Weights of a small transformer language model.
Training: a variant of Adam for these matrices, 769M tokens, 11730 steps.
Each number is 128 + 32 x the weight over its row's rms, rounded and kept within 0 to 255. Layers, rows and columns count from 0. Numbers have three digits each. The size before them is the row's rms in percent of the matrix's.

# layer 6 attention output (transposed), 640x640, rms 0.0358, rows 186-208, columns 320-399
125:103035183088129169129139144086116173146132132160134106148114083121124123149132111118099159101123149131103132154184165196065139099149132174161149197107084173117151162110115150138068148142151108126111116083116093132150097127108167172150191115
127:177161144186124187183185170129133141148150131127101168130078079096056084126125150140128154151106146101131094084079080139196154118149143078184093173087056113110119131150108137129134096109111081177155144122109100145141157123119167126134169151
124:115122170055116145043139100107166168154206126135089098157145117163117180130158084155115157128145130095111058146092198125174108110146125160162107228136111119155116206118123156117121104159179121073156175110132134148169132092130133114110112143
133:168153148205083181061052162162144136115104127117165109110151087149129111152098101078109147127149086151201131131159129105159140147101181102152128114120093100100166077096100127136142114127143122155159143153168203157086150129096136190152143142
125:189055115117142139152131116143112122095158112096104139134132146097143126123129192114171171091100112080202123180175133185064177120138173173145117115110112144145132106141110116146107114123098126186186138091117107094144133190136209143162147098
131:137164162122181149094161117123137117119117141070142146117111158061102172112133158117171126107071136126169198081155053147124136135121132118163157154079192110127142023168181122138121097074073164097150134114090154078134134142124014087168103062
090:149086142115144065107126117077132123129148109153108152099152130109105131122148135062148126156116091202145131059125105120094121127124154093107120195111128173111127120172129113195126114148136047107135098136156116156115143133136095148156095121
095:127107118149119116124126079135119191179177151121154130100149131174109124125146174149137138169121132094192149179164091109126139097140117116144155150097133094109158161107138104085161105091157107097163055123158135106154083093126131097129135114
099:084134165121099123143154089159105112139120166126145153125090131026166097065123149145171132113145107156123210097133104160134120174140133138119095068105120091120149035173146177168188106139130135141114129127116098108124099119194088164153131161
100:091146136104174150216142109161167135108167111104075140115101166062153173144109128102149089126165081087116206097154191149099130124151110131121145097180114155103136116076116099112114177138122158140110090106137115120113119109123117100164101092
089:088093149146122138106152064086185110137125148149140158162134136064144147092159170052113106071126062140109108117113159099150173055146129098151135131107168137150163164184129142167087112141092091127065144199166110138123180116115127096214123124
090:158130096098103109104147151143124125078095123138175183076101107096140124090138121089090111158153086147122169155085096130096195169117145136089097111049116154166116158126131149187142130121126142182121104196116171078147058153127108146120134137
087:162155125141138159150097156135139091084093143142122081097129187147140149210156183056130114084123141090154148071165109067206077108161074128130179125160133105196071168167103144088110104143160146155250109128159150120059173129196091178065024121
099:206126122151124152159120098108111108124126080095132121139126151143143179181145118059096123132112129156212173116127102106169103151136137090111119125175130181114095169103169113057140175169157112144152104079167097167096100057095169146145104154
093:179136158147125115208104110053164123128164108103103090101128189138093193122110172141144165102100126096144157081177140153176073151138088128089091146137156131079136123187195148142107158115119098144101108133214099062116143117182133146142099116
092:164148097140088127112114084143127130159065123149153139145129182163159180177116090134103081137125140092182072130124149069193115144085118109186151127125116116080132145094186124132092145099202088142088129157086161139149070092164132137126128145
093:064104086143152164151119160098180117101078161158136092162094076156166099050111145144124186100097149139084171145103124166109147145144153110113197158127084137126129096161126145132165104119104163105144146194137147109132146109160069130158122164
096:094088090104120092080149127151097155099093142119159080133127121174154159137137103120117124147114148125157160162128104145107180192114167122095099132192088118090101066166137084101173112090149154153118155109072160120111140139169119140067155089
097:153132123131133048133080145106118102116127128112131124143170146152075080112097071146096096168146123082155119120179116114186132121178105060187140117125111138112164102133174112160093090107093084137124161118108105167137168108139087174086128167
096:150083185157058117084116108118060101139100124145183088104129100196074166149083189154162144089111132131161119147120058070144092208070142174111097111176137182128162226170176119153105107101180224149116141092107083123126141134149086124154151195
089:108195105099136143118102132127168195108077119101107146115116182128180159135106138144109105124173150150075155129069151148054112166139127178078099119159136134103134133123143133113163138138128162152137116123195152153113153117185145159163136143
095:109162117099066107117177075192157105116124123076150084130125138089129148119045140093107121112225184117119189125148110067100110183117116162145154142147114154167195158166152077134162137103184212137129095132099139103057120108149086137091098176
096:123119174151156104056057116100127121087159122123131121138131146173151121134103091136132122088119133127112119166098127090095168123158198155077100190162130097102165194134148096117144169152093094138125124125170131144147197127140099132139170115
# layer 6 attention value, 640x640, rms 0.0424, rows 187-208, columns 320-399
138:085208125201133121142179214155129102141093108133172102129127140130076119153137158183191164145120167138126131121102110112109091131199116077107159114119134157105129098103153117100153087195139153134096121160149094097055132113163150089101149161
129:127120125103168071068096134162199121072136162166092088090045150127133173103089138076118132111128145125117157124185133083121127115128139125107117135142102109149111144107143094133107108169150139113183169127138151126117171065103086167126116165
137:111084162190135114133122124189105187175101118100180131161115133118089086081107082158110167180124176170103144152191084092117083132129154146111110072148150110145078182184161118147084130118093136180129125066107126140116114172086136127106094121
128:103128118138090134095141106109141115134107159118152117095165105150066058079159091135134138139129140093121122131130156111122117128152034145144168136105115146136195082106061128109121073177106095117140142132117136087127167160147119105089124152
139:143136155110140112136141164113137135137094149136145167128115172118077162056085182135118155125070078119088104154127165092126100130134088166143163165142102115129121166096109157085081110101116115085116053101136124062156173186134156147132154133
091:126133128143157078075101113160113093135093168101154091148076139109125128103133117127119149117147126060121100137198103121144129112114132152113088141110166131102181111109138083094062117091115150140136162087122140125089128121093138065150093093
094:071148205110045112116165139061106086067102141161144133118160127122057162149142092075146128082107098122131109126142185129184135113135090149142169151128111161130119106090109144174125102154097178109103182121115134137137160132151118079141098132
098:110150054084207097089139127110136116065122133116044120135151152132149183148100109067087144109114154122142132150141187093099111133094121111102103177108119135108084110114142043089129162077110141177116146144096159129101145169113120111086054060
100:149114118126159155095079118121152156129120137119141111143168180148212126117138114115092153125139125119131067126086055167133078135106186114117072133101144093172163171152152124126180116146126096155132178121167134121142138175181135111123186179
090:168127104136131119171036152165099139102119159085091149092108139125205100175134055190154169095142170107145123102110111113151096107148097142073122155150124079147135114137139083098156127112148175183160122079128109181140130136188156154045127118
093:123126137083155140145113182171141075102160134138141083146125099096059118169154167175123127174166167120129111110149188136088075147093138139135151145179137179062150082091164144067161099132200123061150097117146078152082210144133172100112132140
091:089147117120113160088203098154199128169150123167128129126153121140151109147126112125132143105139122153105131106059097218120145129136175150171142147112171125081195101085112127178162193072123089086083159124135084130245121156139124076157190122
098:105108180126180125152162183101169097144143153127140106127183173164112092109119134147182166127163119166087084136147160221135167128188154115166136177090104156135133115087105094163103131063165101103139148163094190121125140189173144101090182164
095:139126120119121130133125134137121160132060121146130163128118155123129114170101082067093123163132173078101094161118058137136103115123150120078127121109131097146106178151113140140116171076117180109113112095122178176135142130121133170156124108
093:124128170141169162131187084061103110132180138166172148149152128137121197082115103144179171138147182105075112122091079184111145117138117114162110124108141193122140152142068166132130126162137118151148061037106084145157141131094154118127126139
097:196122118138154108102143136189071114091110128144100109106143139135091068174135082165124116137206101155164134143144155064136106121082100108116111115148148103115127086115110120039151117138148118088090122131054118133095106157109185077112071097
097:138163126131138167114124068118139085119155127140099126127098084132130126097110131095173144131129158147100082093143116113191109146136099127126180105050180138115109134102070150130152102100131135074134107173168126114165145100067117095188087142
095:178106139167139166114069118149136176102143098154160139157135049121176169116134169190171091122119140102064119116128118107081143104070126180070159112125165151192081136210116174098132157114181106135108079144131165130098103122134169098157107077
095:123136110123101112131170113178137116097134110129075070114050062112199118196158090153160100145170159120083110127176138201113109091124115111107184109126108130126138121100111100164155167162100079112127121175099170132150091083136175147121092132
089:132053085187158109135177140166167115100141110145163124119175157124134065084120172200100161175104175125127145089098109128172083135091118134154125125125117170170137124071116171124099127081140130127096147195159126093066117132124114097041121091
096:140136085129114175179149174143103176081129113156120128103081139134117189125131165124105089195071180181144152112135071247109139122119146131152116123145163112072114142078142140146100109096065093095152148152187162119176107187117159159103133096
096:161142081101120102169167127170123157120087115174176128123098124119196123157111089183207101121145159147150099123124110069167093139082065113141174102118169124128108169162104178155116120089113114102156148170123148112165091044085100111193147098
# layer 6 attention query, 640x640, rms 0.0472, rows 192-255, columns 320-399
102:126138105108131144121128118062116097152059073144125137121110088105176161110138135175109117153176144115081160105104062123141123140116106156127173092072124100106152158159101113155110126116112094115108158146157137160159116091118152140171044142
096:137086100109113111102146094138106154149147111174151158090173177091129106126140109136191144140125100143092107169181148150178144108175086050137123115141179130141070128140123108145137132111083096149114087064120129178168142100150163102138069106
098:102145160123143145114112131099120122098127114112103122086134086158116123114125103151068078078125088204093134087099107173162145124134150100156099144079138113145109106171092083083095082115125125040152148165195159165116146167114120155171170136
102:110120161113103130124112178197186136131132116120150141093173120137200172114126099131070178136091105120122130142146104108154105129147182143106156082118166146097079186147121112136131122083175107080128081127143084083165080120173108070113097114
095:114137145174171141103045167119079125114105073154139126084109116132174105160121131132156116107124166107165115199128198140087193154143115057096143121114166134118131159085067120136075159130111117061115119133143100111164173180152090126121081110
102:089062120172160087146149134161172137088108130162158186105148118137164106119133110175116144112120148141172161169127154097142090101184083100101136129161150124164106151121145135169133101130142131140122071169109103125076114152181084126200103090
094:177153107123168147095106148166091141159122163076132137132104137129152118068177124130154155171139194186131101167122138115142102123150121085173160110141137112175179138152112028125099166149141131143117123111115172156137156205136115152133206193
098:090171163103147089170112143146101156127141071125123051136145166108108116148151162105131144122093094105122123088107163100230194165154075130096083130117150093117152096157127145127124129092067089125117123023125192077118107125163128118173139111
103:169103117109114155084152165153129123098097166146133132169133150127150158210131069185092084134117155155118067120132155091113118123116124091154130105163121109121106088193110131109084165095175135190113134149107160172107116166092160190122112151
099:074093133125155143127177082161141158196151174155148069076134072075076103124064112148093113119134102078121088114179168098070125130133076080124155158162152110125112117128159138109091139180111136205137146099141113119160113152141144098150102174
102:170028104143094136186144141177114127122107094068099134145138170119093092156166140154140129119148162105150118108104109119152122102156126113134111144160135176136135137109165125112104130157153136128074184083124077130159109192137142126112120187
101:144118111164140171160128155145160105189118077163145146148150175151156125116149150126095109121159154145112111130074107184175083077121112115123111205120102122142061063086089184051080117154128160138130133165094146100096130073169132076118129058
100:055113072178132154087116116098096109088123164097134149129059090155146096107106142157058124157099122103137135173108066184162087113187195125120161153161118137190140116097133130082164130109124175139146158164112152076092159155163076174147156191
099:135150147094128156139151077092074175066153109133114141046100117113107155176143119085098181118094063193094146092086099143096144180111189152113076174095115083175090099102139146116107142117090069156134090078074145093103175123117113176158147139
108:152135176116161153103136139140132122070154125145155181038121159146154129135076125180075161152148116103138141124204155121215103157160128164141160120194120116210081183124133101117101131123142162109165133090103115134183119150112156136197093095
098:146156176168198153147097095136145126159140106209124138115112153102042132122110101115124149147149145069142130196124096092156092138110052125088150190140071128089146077170148103046185148095168089143153146130110113152077135105120121122111177103
089:120151125163146119106081136119090144148156158184110146127113198068167158148116036135184139162169119105145102104120127156164139134097132117134148115128146094126097070092155136070144112076122090145107115181167161141114149173148111118149137076
097:154142111061184087057152150132113148169187143118197102095094128134140155178151154172112161129148147137138151117187075065152124099128110141117129118185135170141124183189110120191084148069201191140164119142147132112126136130143162134141099170
093:078136091131159134111130094092056091090114132153095087130144103079185197150118098111121168123145084136183072119112178137154114164119161088133118132072128110165136168099094106109110139135114122139147141128110109098185172108097124182107101161
098:208169126097144116142148100139157179101094136145112115076160080131110161117115152101138161158124083145166129119184105089175095108136153096172113118087160099175132128128093016153126161185146183144144145104114129097160170163117113084141143196
100:109113172042121109201192096082199168083139155140100133100149165095145131100102158121138194121157102107110104164140055182145073137166116183156199194085183196144081142052127100142114123080122105117166125104090138069151160136090145087148110124
095:188079160111119082149107150158131138081112204177083062120163152083140131140149151203149137141157173117152105164176111106096114173145123138188122150114131137105125125098130052126070122123124116147099124102138123126083122142207098132121129136
097:229101186151172129126119136118110116129075100108131138140152131159154111123126159073171200109136110137150174092094096091114142142099074133147152126104161135110164103203127140156106149106103115115182183123141113111085098117105127127097088187
099:108188097172197175119104106076089156138062178162147147173124082116074131121185130154116131123121089105056047128125138163153115093152098181160117126144101151083078116129137110140134177114148131111120163124142114182113149138182129138139156118
098:118168090145088140188153144153157102052130114112113112186157078143145205113177164134106093120138169141124096140099192157118131101125181170134064150157063097122149136121102133155172103173118135140098121166118115145155168101151126143121123119
095:172125145134131132109116113106166120147149116112135199102143146105123131086109143129107142154174121203147149118097104109136100121148137081127100149136126106202142085118079126097128175140174186118159076121172123102107178156146112083135145173
096:169078100138109102092178145103132120107116134131132175136136156139151125127171091049127135162101163191110118120125161072109089126092138186145136177097123139083154169120144116122113137086135125151138175133113118119162138121105134134098093150
099:137131142119069172113107145164163168080115182113119076126149057171135158077132099167179107119150127142133102142146079158097092149110194121134121103120143106104114183138113065152117151151050164121125048170071115077142090128079167159198126124
099:079198127113126101130147169098119141127113107106153151114115129153157178107061123102115118153109105152111131145189150117095119156116101131109104152046091053188112088165140117108142127175171126110165110134143104144149132093146088127131142145
096:131141146147188129083050159086153167162126134202143171138117162148104104150135098106163131123098130142182061154214184134165061103120101093163127123114191133158090132088078100110135158154105089101139128147138126181187149148103107136113135073
093:173108148130085135180090051141144068132164128151088150132091161091065116148090090121168177145133142099148131112204130133086066151118111124112094130098110106121117168139104140142113114130094140123133179108109156136153105098059138152179080142
095:175139125077174153061073128098200131152092083176163077133159156165051175139067098094108112105109117130144115147148155096165078121121138101153032132183156152127159128140126105115099145130118172097171123113132108181149165158084119167132200130
100:151164158147102139077088092145054138164132107141115094122213132127110068196126079119157154080145128130139180082110172084129107159148064084153143094172133124155153146151125115102126176149130134150125122133099143156141131073101169082130104080
101:119171069136150147142170136162133156085089079034123137145164114165118121158130138152095071117123145136093035143120099134121133105156098132126101137169066140190063133163128075127137101165151113168120082141083123175070130145212139131135158107
098:163117132131152178074133077125154120145143129174161102175156135139120114094091082040147178127140141142194137157186141124188089140183134090144120100144164134135211128082092097087138152154136178167120156163120041139084209141140137120194071103
097:100142091126115172061134122095101069120122121141122125126113102065154157146161038105118146144151137096148126150128103115165161115129149089151148104164096096105131134154136040131138126102166152135112111122175155141173149144143124103121088186
102:115139202155114139155086163123133140138190125082123101140113107120090156107045100130110165026084132059168174149096162077058119155151149136110107101100127159073150109089110110038116141106146133157125080100124137163111096119141138135112138162
106:087125146111117168103144155187121103119145155126168192177134094089096174106088138129146155062165085146102118121097132163070158159123145157102153164117136133148127093100172175128128116069145098153119097187116178104076102112134141167135096117
099:054183161087106113166162078133117144080101131164092169114092116090149121130120143154118136073137102170106120162085169199105130174100159133140167199038124164143105084196097118095073123177150098099113072133158079078169122118133099133151125166
096:119137096113097159123109143209122081106149108067158090155168128122121209101142107153117076142162157186145102105091108152119182102098108161136093100214113145130121170129119161142113190138098136120051155129101139173166142090188180128083100182
106:192141219131115152135053102147129150082174129123095154138153138084096180207089151129099127164115096086165165108164152131107123147123166091097075150146123147090146129132167139117147134194080161093143148111095157138166153145064135115106085101
101:120104114171155128141151109157117146141117117127124103074157128160165134116120121113062127120119146225175097139194105134087155099124162095128119133162154136135157148102106131156138119207141171049092119120122135141150195146139183104119112139
097:168121120130145064157119098075083160144117136136180130097062130117107118137073116177152124067148164139163122141126112134134087153065080081137197111080143179141123100122186097141099113120136075200159147099103138148107158232154097152083152100
098:115126066215146087085167143113153057145149132054158143171089134122104129141175080112166159115126147170140126153132083101148168111110147154195142124074112166188109154112185071128077138122135137106156115175102160094099150101145097141107132164
096:170146096147136105181074104119131194075104106084143158185145103142140167061109170079133110143109177185104185120095141105118103125158170147105079114191118136106151112084175130151120139190152151107187128141154092167118163197093142162144157162
102:187123123166113149104147127161150073164120132128115180156222095118080154173099120122118163122137166167164139103139165095120109187159140095171088152145170078093145127131085106111089118120065115165115125121094110169153125124148145183138094157
096:124141120079117135132158124190199159093129137065134149165138174130172143108145159107109151104151153124089162114126113124103139112182110168148088151161148102112168143133194113164159135143144195141124094113113121107107140128095141141187122099
091:081126119181096184084119134127122158036136122127148183143072134082130177123099137137088043106111152111098102151114172129122116146149130139109079117177155145128159104130156190101173146127128154187114097200121097130119146076122158187122119151
104:183101122124152134094133158102134127106125178099129152213121128162102096092152114113122103128124094167110052111126110123150114100135190178172142157101083122183107120077106087173152119109131129140144110139100144075060174161191113146168151113
098:097168067128173111077090137140112063129139118107102126190125157138113105162156189142095146083098076133100121139119117093131141142118106156152110176109061169121118031161165148106124101104114140164099104153130142109082123115148098104105149116
100:053144182098150076142154110187139167108115089076133099154147087125161127156104147128169125086137111118121214115098140128086167132095161210101102137133076212106107119079138104150162136106153148130131098136133147076101134129110096093059115111
096:129118124153129151133123128163110095160119055120172144138104182102142145137163118170166135161175186125111082117109094160150119050116153126112146124152115136110095096076168133123097123093067140105105123153098131113055166156098145096177108183
087:147147123148068132126106134140172146098176161131113170131167192162106117180079169085116129142096162183087095143074139143115136148145099121155079152082151140172101115089082115081111138121058165100124136186212126146130172133128121119115136159
096:187091065118114096104085152079145110186153158146075112092203152137156087185140179098126176153127108175104118092173179089174131115097055097126114122128147124142138124116034122116190156123127089112230113098159155135144156135145095106064115077
099:154114122110118131109099118114067187119127136159069112084149131126153098102097103125154065139165140162120168094133127093059165148103135090150152048094100173092139143191114148129087227189074137183142185145170155142199107079112079166106117166
098:073123192085090133146093084133149139088186151126145149044071132133120124190120124142132189115114088055110173114159167135088114156186121129110090071127108154082086145153142138102106080113164127099103091126118130148107042120111144105170135090
105:081096160088130152116141143204154086130163177116090115171068141159177078175150177142170137158061128061120145093222132142145123098138062115101178093118105186100080130127096139109106092076085150142130174109126144127130093110092128121124137120
097:093123164100147108120139114111123103160162167110074115124130116069078177091076067190111130132139111102168118137126043152104126104124096152177136134182092160178116143055135121106147140168186118142120136084122112159160154092079184089126084117
106:115141092127150118105113141076137121178095158163098122077056094139087164112156101121118149146092097146126091121150139128149195146060176189124164158052102109094150110115165184177175121129183102147189095106135162130135144093115116146137139080
091:162117116097113166104136096101157106136165145150090174102137120127122098117125096075082154175151129130167097168196090160101098104149178100116160077163115110126166123111137090072079159169102125164096161099095162138221121105124156138121120205
105:104124095123142091120075117120125162073110123127136090159105119148092102163115192108131143091105081120115136091203209152120134133133095133136073065123116135127165139149119120169112132184129115114157137076144151105165071149079065151117122138
099:085104143158133169033150112151114132147135124086131119117179114166107097110111135145120206124150164139121117119146117103090144155119142155131164090147108093136104121079193136105138134076094180160124141081127082098052122172140141142173168118
086:154133170024109120113190115144127127131120189061099099121154106168091108127125125090151139091176102097143131141140155103075147133089113172128109112053098143101115159114173093138098167159153126114135129141104079128146156110070153111138081149
099:129165135102076140151147107133204110067148156075089141165146182123136137093100135119170063122110092094073107158132124151112136158125127199161107138121112141132128147178168144152152191080151101122081155179106198101113140104129117075133101116
# layer 6 attention key, 640x640, rms 0.0471, rows 192-255, columns 320-399
098:119116143124162120143132137096109143106158188124144063135120070091130162158178145185115084169116132110061108157089137180105141085157153098162168094149082144146118161139133088131133148141140098126164154147178164135084096122167138134105112153
102:199087156082072105133116056132106179152128175123079183135125132147106110122084101142178139110082165102082175203135157109170144132149113097162110144107150094141116099126107145109102114082149160164130077146146152097155141160127051141147159047
099:137166138126155102120112132140189163074156149076102090099106079130161097093221126133091105033144072101071172206120146094124107130170127133136157122099121092144123111143124085193077096134117123129176127115148113142072131120181158115132126169
102:152129122121169173106135133097119091092157129135118082136112130144097114153210135169081144173118123113143092098154132138126115112128126168133116110178145129088130099093167156145101084116126070064097158102158117117081178080096133138095108045
099:118060126155082129104103074117129128096120132190138179117096136157122108124076109108183171125146169115194255148121120152142094147142082106094092138102121130124137135117151141100075189105113124086162100169192122160164120150112011200109129081
102:156113140092156127126109111150109155125120143134141133123171121166168097127107142169106181092134125097080124224141183074185095125106129070126180133110110114134120102120105125188145156092153153164148121140125121122097125110143103119158090120
093:150150123145093105063058082134105160127075122141138142140058127156180178144111160131145119093118154173150199168157134175137157165163114088181137084137125118160105173164112046104155135114077121166129118106143120147150081115153083175108186117
098:161137083107141105142120121157113146103105097136152142118155156137147101072129125078122143107080131139140166077130112112149142114136134110125070154175137106148104135152153165094149061107102138110136086108134138137156158167153142173128168097
103:135136048145150121129102173163146138175096100166156083124107093106155136134038077138100143135125132130116086175133149117191175116104132109169151079160128123114101084135034102205157152118146152194132054155149146209130080144135050182108148134
103:079103130128101090122208172156132147182141165122153142088155130090144137125090139154108165152113131094132132198156144086116136150123105139174124103120078111170129086176101083152124166117161165251146112131151174187100081116153091103110105100
104:135110078124104179129127140140202105164149130149130190174117143176103142116097145119170129173174139192143091094083093117158152130164114121153095150129167107160091130097140130097120165148125166127085158103117133131190095142110140109112127150
102:163109145158149105146124138173175089116182096164149133141100173123109165135129122149132109124176122136107255182107128118179065141097105096161099089067131102200157093131150097212132137187108129123172127126147096123101105088136118117081093160
104:140098129094137130160112159132126135127143137114072129085073173094144134169141123158120154105110148125047146242123158136169090155124125098080204133163142102140165124167148077119135122121134135135109171148122124154141090119147209083146097211
102:079104167126140085181120106192083159104138097148108142114128146124159173122116062147168184133186167148168205107147123114177162159102133128136081116104106127160188195143153131113112111131137179149179091081101127076093115094158122165084137133
111:142092152089156156104142099143092151086135162155149098148118150099159165130082158112119180187129104137101077069125105146158164120126119109150117135107149099169112107122105089091111145121153128097119112111104099104197128110124195131135159140
096:149107151126123163116154123164141132191124119156136120133191173098119140152093158126140139088137114145163170185179142137148141115122129143176193130104123141091154114162054090148147078071203179153145151135117109128194142098086131153174140124
098:149136106053134090114150180118094163155130161102109126101186200106125119171149126153162105094114138118053109196106115135141105148092133123140156131109107077153123105141083120138102148104096120159103084172160100136117124106169112120112133078
098:150149134101125164110121142134085102108193193141163164120085140148109148167088106158168141205080072107120180153111111100176139137173130112147127144110134068134099160128184093130109138047111113189161075133139135090091096125151116111150122123
090:113148123118129194124119107164043183120096168171146097086121105111167171160105126109144101100179155118036119112131095100088128151132094180135080113077136076148145191182124069109142219097149113146169083074133153136106050069154214214143145088
101:093167107158103139094114096154138176098091165162114108122176120148124185121057144098152096133105158122113164100156113110121141187122118129175113129095116126143130135194115102098126182129167155125158135066140170107166136142089092121101148109
101:133127164116127057150099096126095148129115159143112120070109190127173150117109160189110149142150115132087206210138090145197099142156084138157120164114120182198166116134172164140180143072141119126163151106152140059146145102117081079105093153
098:097109071158123069058107119152131165160099148139167030103150104099119198114141130173118097127163149183098132119152115091119157137130080111131097122112108145124170149079103120163108158130150150114134126102139098161093107127128109163079161099
098:164131093110163157124151150107059131127127108097097110112170088134154145151155150088118116144139093157124037052120095122091141110172143184140126161145153123118118122183149162050116129126111100123129172111120154138114123096162182137165108112
099:114169122194158169103109127128115142126108128110157151136130104100078089125114078149186136123165143041064077152112149100132117055129138152128188129147122084099125115134143136157119138109092101127126177129116149079138178172140102150130145176
101:161141099130139154169084072149130154165144098106137123173137136128159181117084160159074146137172171148138124196124137127124132152040096104113138158110089114133127128183112102180149129147121174135124101117165148144159110113115099169111160162
096:181167088129076156152097129146151146090150167082119157122145155184132078161105134116081150079107057104137138053161126045145133100124111125137109093138146093116119181148150149153131178142150143090128114109146163067140146125054202064185048105
098:152116185094137130099093077065107098119156157133098118159164166081120180184125133127142078204094145147146085167114153060113084181107131102141086127139099138088191147170092135109147103115120119091123172156194131144202187098112096110123120134
101:109111086090105110174098130130121136086113117123103100123111117139150117135143185137128116131144149161071134167167114086139129145147120148156136106100109098142109185130106110156201164111130160168194100159161142120153074082130115165135118121
094:095172164150150144143109167192058124054115099155104044087134151128109179124100136128123107167146134125098085112104142209127168200086135113132103127140110140135162153149108021112131114150173152133116112075111120079135178124125178140127173165
101:168088119127099102061117121152102162116168159120146110086153119141094154117032145153130139135137142116068159180130182102142041122131125144143143118108125107229105115108098106098148135105149170144180112176166164179184116114125109148116163123
091:131162098065155127152172134129152123190158124181065149142159120174127147082108130120138138179140122068115177194109089156184119174132088168164078136063090109182079123118154184151205153154120183147164152172132102113086095082097110096145102112
102:146116125151135092099094110170138125133111101122155130119101114153151097128110138130082097133088121165162099067167138133127181079100125114106096142134160154130139133150106131137096145103155167128113100123160141163178156175120117134150172116
103:106136126129126174083137138139088148157142117165129185123111099141172132119056099100188122155141124151201205052064153110087159098138158094141117127103133112091130183130109124113115167148134079201112098110095140168149123149124115083135129136
106:152130136158147144135117129183129105139099126096171078123135150138122119096153124131157127123122138112114183207147145116150068167112082118140172133118085130146152098139159064190159147133160106166189149146170124135101081166130090142146123161
102:153154085171053135125141105157121173105105102169158141151153112110106138130116164088100100084157099129148076092099102168115146089098102119141079141087154123112109134145122111121119139137170135159084122147126077172142137136135155157143123129
098:159162124147113184123124095153161079119118196158143148148133197104131125120118109073116120117107130114142131108128126184133146119128122089151132110099140132134115143149107093073119162121164136143162107081161143162119142131137129109131150026
102:165107146155149160167099186147149115128170129133139081131125089141142104136071094125056149176171141164186073091108147139094091099148149108157058102192100122114130156131124088121134133137122105141112113108073167188123145111160122115080127161
104:169143135171133127139158151142160144150094109133187134100151102121177177190112077150098205081170119168146137158115174135101102155111134135048163155132105181097137102110153180146151125144120118130086070158185100149139112140110123108130113151
104:110124128131148110110158123134077165087157139124109074105124098115148101152145135129084176148115158108079200241153126120113127154122169111130120147120093097125131100107126096164139125132148146136121101157124142097116128155125100136110093160
101:101109099133126182142129168143126151091133160134148128128136105099110127151094097181175096072166093105048092185103147089118121157142135172155147070129140176132110161167115089154126166133138141167147090132134148130111126089109155112155160165
107:146130156095169155143107156136177175121153088134076135148117071138149138130145113150137077130191159180154050015130095118100129111148089151119109113141149114161093110067096162114129135172107136109146139117111162199174148073092168151134129098
102:042091117155140217135093065150126091134102102120113110138140154131131116119078089122181129116114111148134061079175129192130136147082127165087111108116219118123138114047113128046140130142110059122125133134109089147147144117105222109157116093
099:106093123111147030135127128106076127107152163155171104112099106074140077130181124183142083118117140096124108086108117132095134068167128080101169108172109160074133118136088141127125153110148079149146189126037123183131079190090118131117076161
099:123189096165088132156124129066104116100110118109150108116120153127061122153145142170181121098116084124114182127072132143138143134119138120121174082111121127123090129166124105162127152100124081106127139150141133077058140219127102113140082113
100:176124122144120072104114129122133135116116132100095176181118125126083099132143133143122096160127150127128083062112105114084119073109130172110136155196148157116104177120135120130145132154111160117091117112099104122195138095101139115134129170
106:149110091153120101124077121139156153095114096132124089142143088133124154167091142135075155102148148104126206163111122075096104167160139141117126135099098135167120119156129102166137146113132154179148153123157147215107016117122050204057107135
094:130146176116135153140163118080177132149105090101151132134135101078142156139148179073164220098158100137151116146132088114127183187147109172110100080158062123110156188131085105141121163109186169196075081122071138075164159112148165077127116123
094:127111177149126125125092105118165146087130143116145154179090127103157160163097160110123127124166179129196138131128135140166102091103112088078142105150170157155182164077126174081126130160099149125135088145085058113156161117108076130139120164
106:146157096108114147134127119106092152126116144128113155127158103112131129155110100171150110124146109153102092225152151091122095148112106175163128122136112113170164111143113113173138140105141132137156093166158111113134157151129147131131143126
102:122150137138140118117107133138094126114135080110133096087094141118110132164096109143129180082134117112080179151144140094139140135126123109067138109174101107128137135202157146165110145102147168128150169157139114087110144122162000131164139150
102:169113084176119125172132080107139065113156113143133106125100125151140106124135139126135164170093117173192156041088104146123129109138117113079071162133109161087151120109140174088136138149073112089081122133112109110126165131126101156102111135
105:142118102082135142121126148101125129163123113135135163140159163094129109161139143155172112088141105122085115229116130106143102156132139145177175181115121120157117104112159108166141137111162151130142117145163136082104124094129155123165095085
096:159135124142100125134141126112147155138149137164117141137135132206136170175082132148151104124131174161166106093116118144136094114174106143110051153114149108100101194130151117115102105149080122098136118133121136109166165106089114177074158170
096:178152134070127106147126130079157161126098206099100110059088160143145100129106157095125065035073074121091053056168155114109134072187127193140096075161157122172066181099092148105129143119161128080171150121097118137104091065109149154100219064
103:077125128157085124179127139093117138124135155173098089178131091120110152156112126114142059161163130159172122080104141093103139117109101128162067091154099172095134117162125155079157134165153140208144139138130113164142127109137119105116100124
095:104081138090131143156154136118124116154143130141124120142121128136213083068191141103115179183112085130146131086059102132139131158186152144139118134129093165168072120107128114117133162088159122126147087123131168122138140094170189079159140109
100:109109147110122175120140134092122161147146082147096090146127099146122148152142171068105158097095139167206121127125068160188183090138098112154171137116098115131094117088077122099128148119114162106144166110147155134100145086206120141136109176
100:099156157109096158110139177128119141149169226113116110100144120121138143115108123205140157154108111085117095191149121119116146147147132148160155109044095147172112150087085125147118152127155066191134096141101152144156129079131135109142148124
106:124116181150133147112137103144090099094175190150151174115140152106118124120165094162153144174080126114153135180161128138138138152054148141129114126131143122112169160126133159138132149118103097170180094118134062079174158115084160092093182097
097:096102136133115113115098123121139145091143114162112088147131120110078146122125116169157133149112126087084075232116124136151083187152133156170133124125076162148110089135080107136142132133169134180137138149160159137134117098098203116097131153
104:072154116108136100161128186145157146140141100143135103120120077134109083067173178117109153135179120153109007043110096124101199147140130187133073132172127133114127157104129166155120110134153110073101114120093156147075142170100109129097087142
099:090071138093101157130158159132118107167066081134153203118135123172140117126064101129167182088115121127130160122181140085094161109140122135110193206164096074108129119106171125134110119072101100155098111159110124148082144121150159142116137111
094:138131154183136124183141096115074106126120100113151139126071125107149121079084142108126145152114119140217232064123063145111150128112088116162054118086150153107151175091169174139151141152097141113104137102128110118114125148097108116102110147
099:120160139157177135151133132014170119092127088112125105127097093116098100087142155134084102116149130129198131136131144146165157146101095183102166124150124163156154094136152206187125147173092118083166125184142083083091215103105128085141074131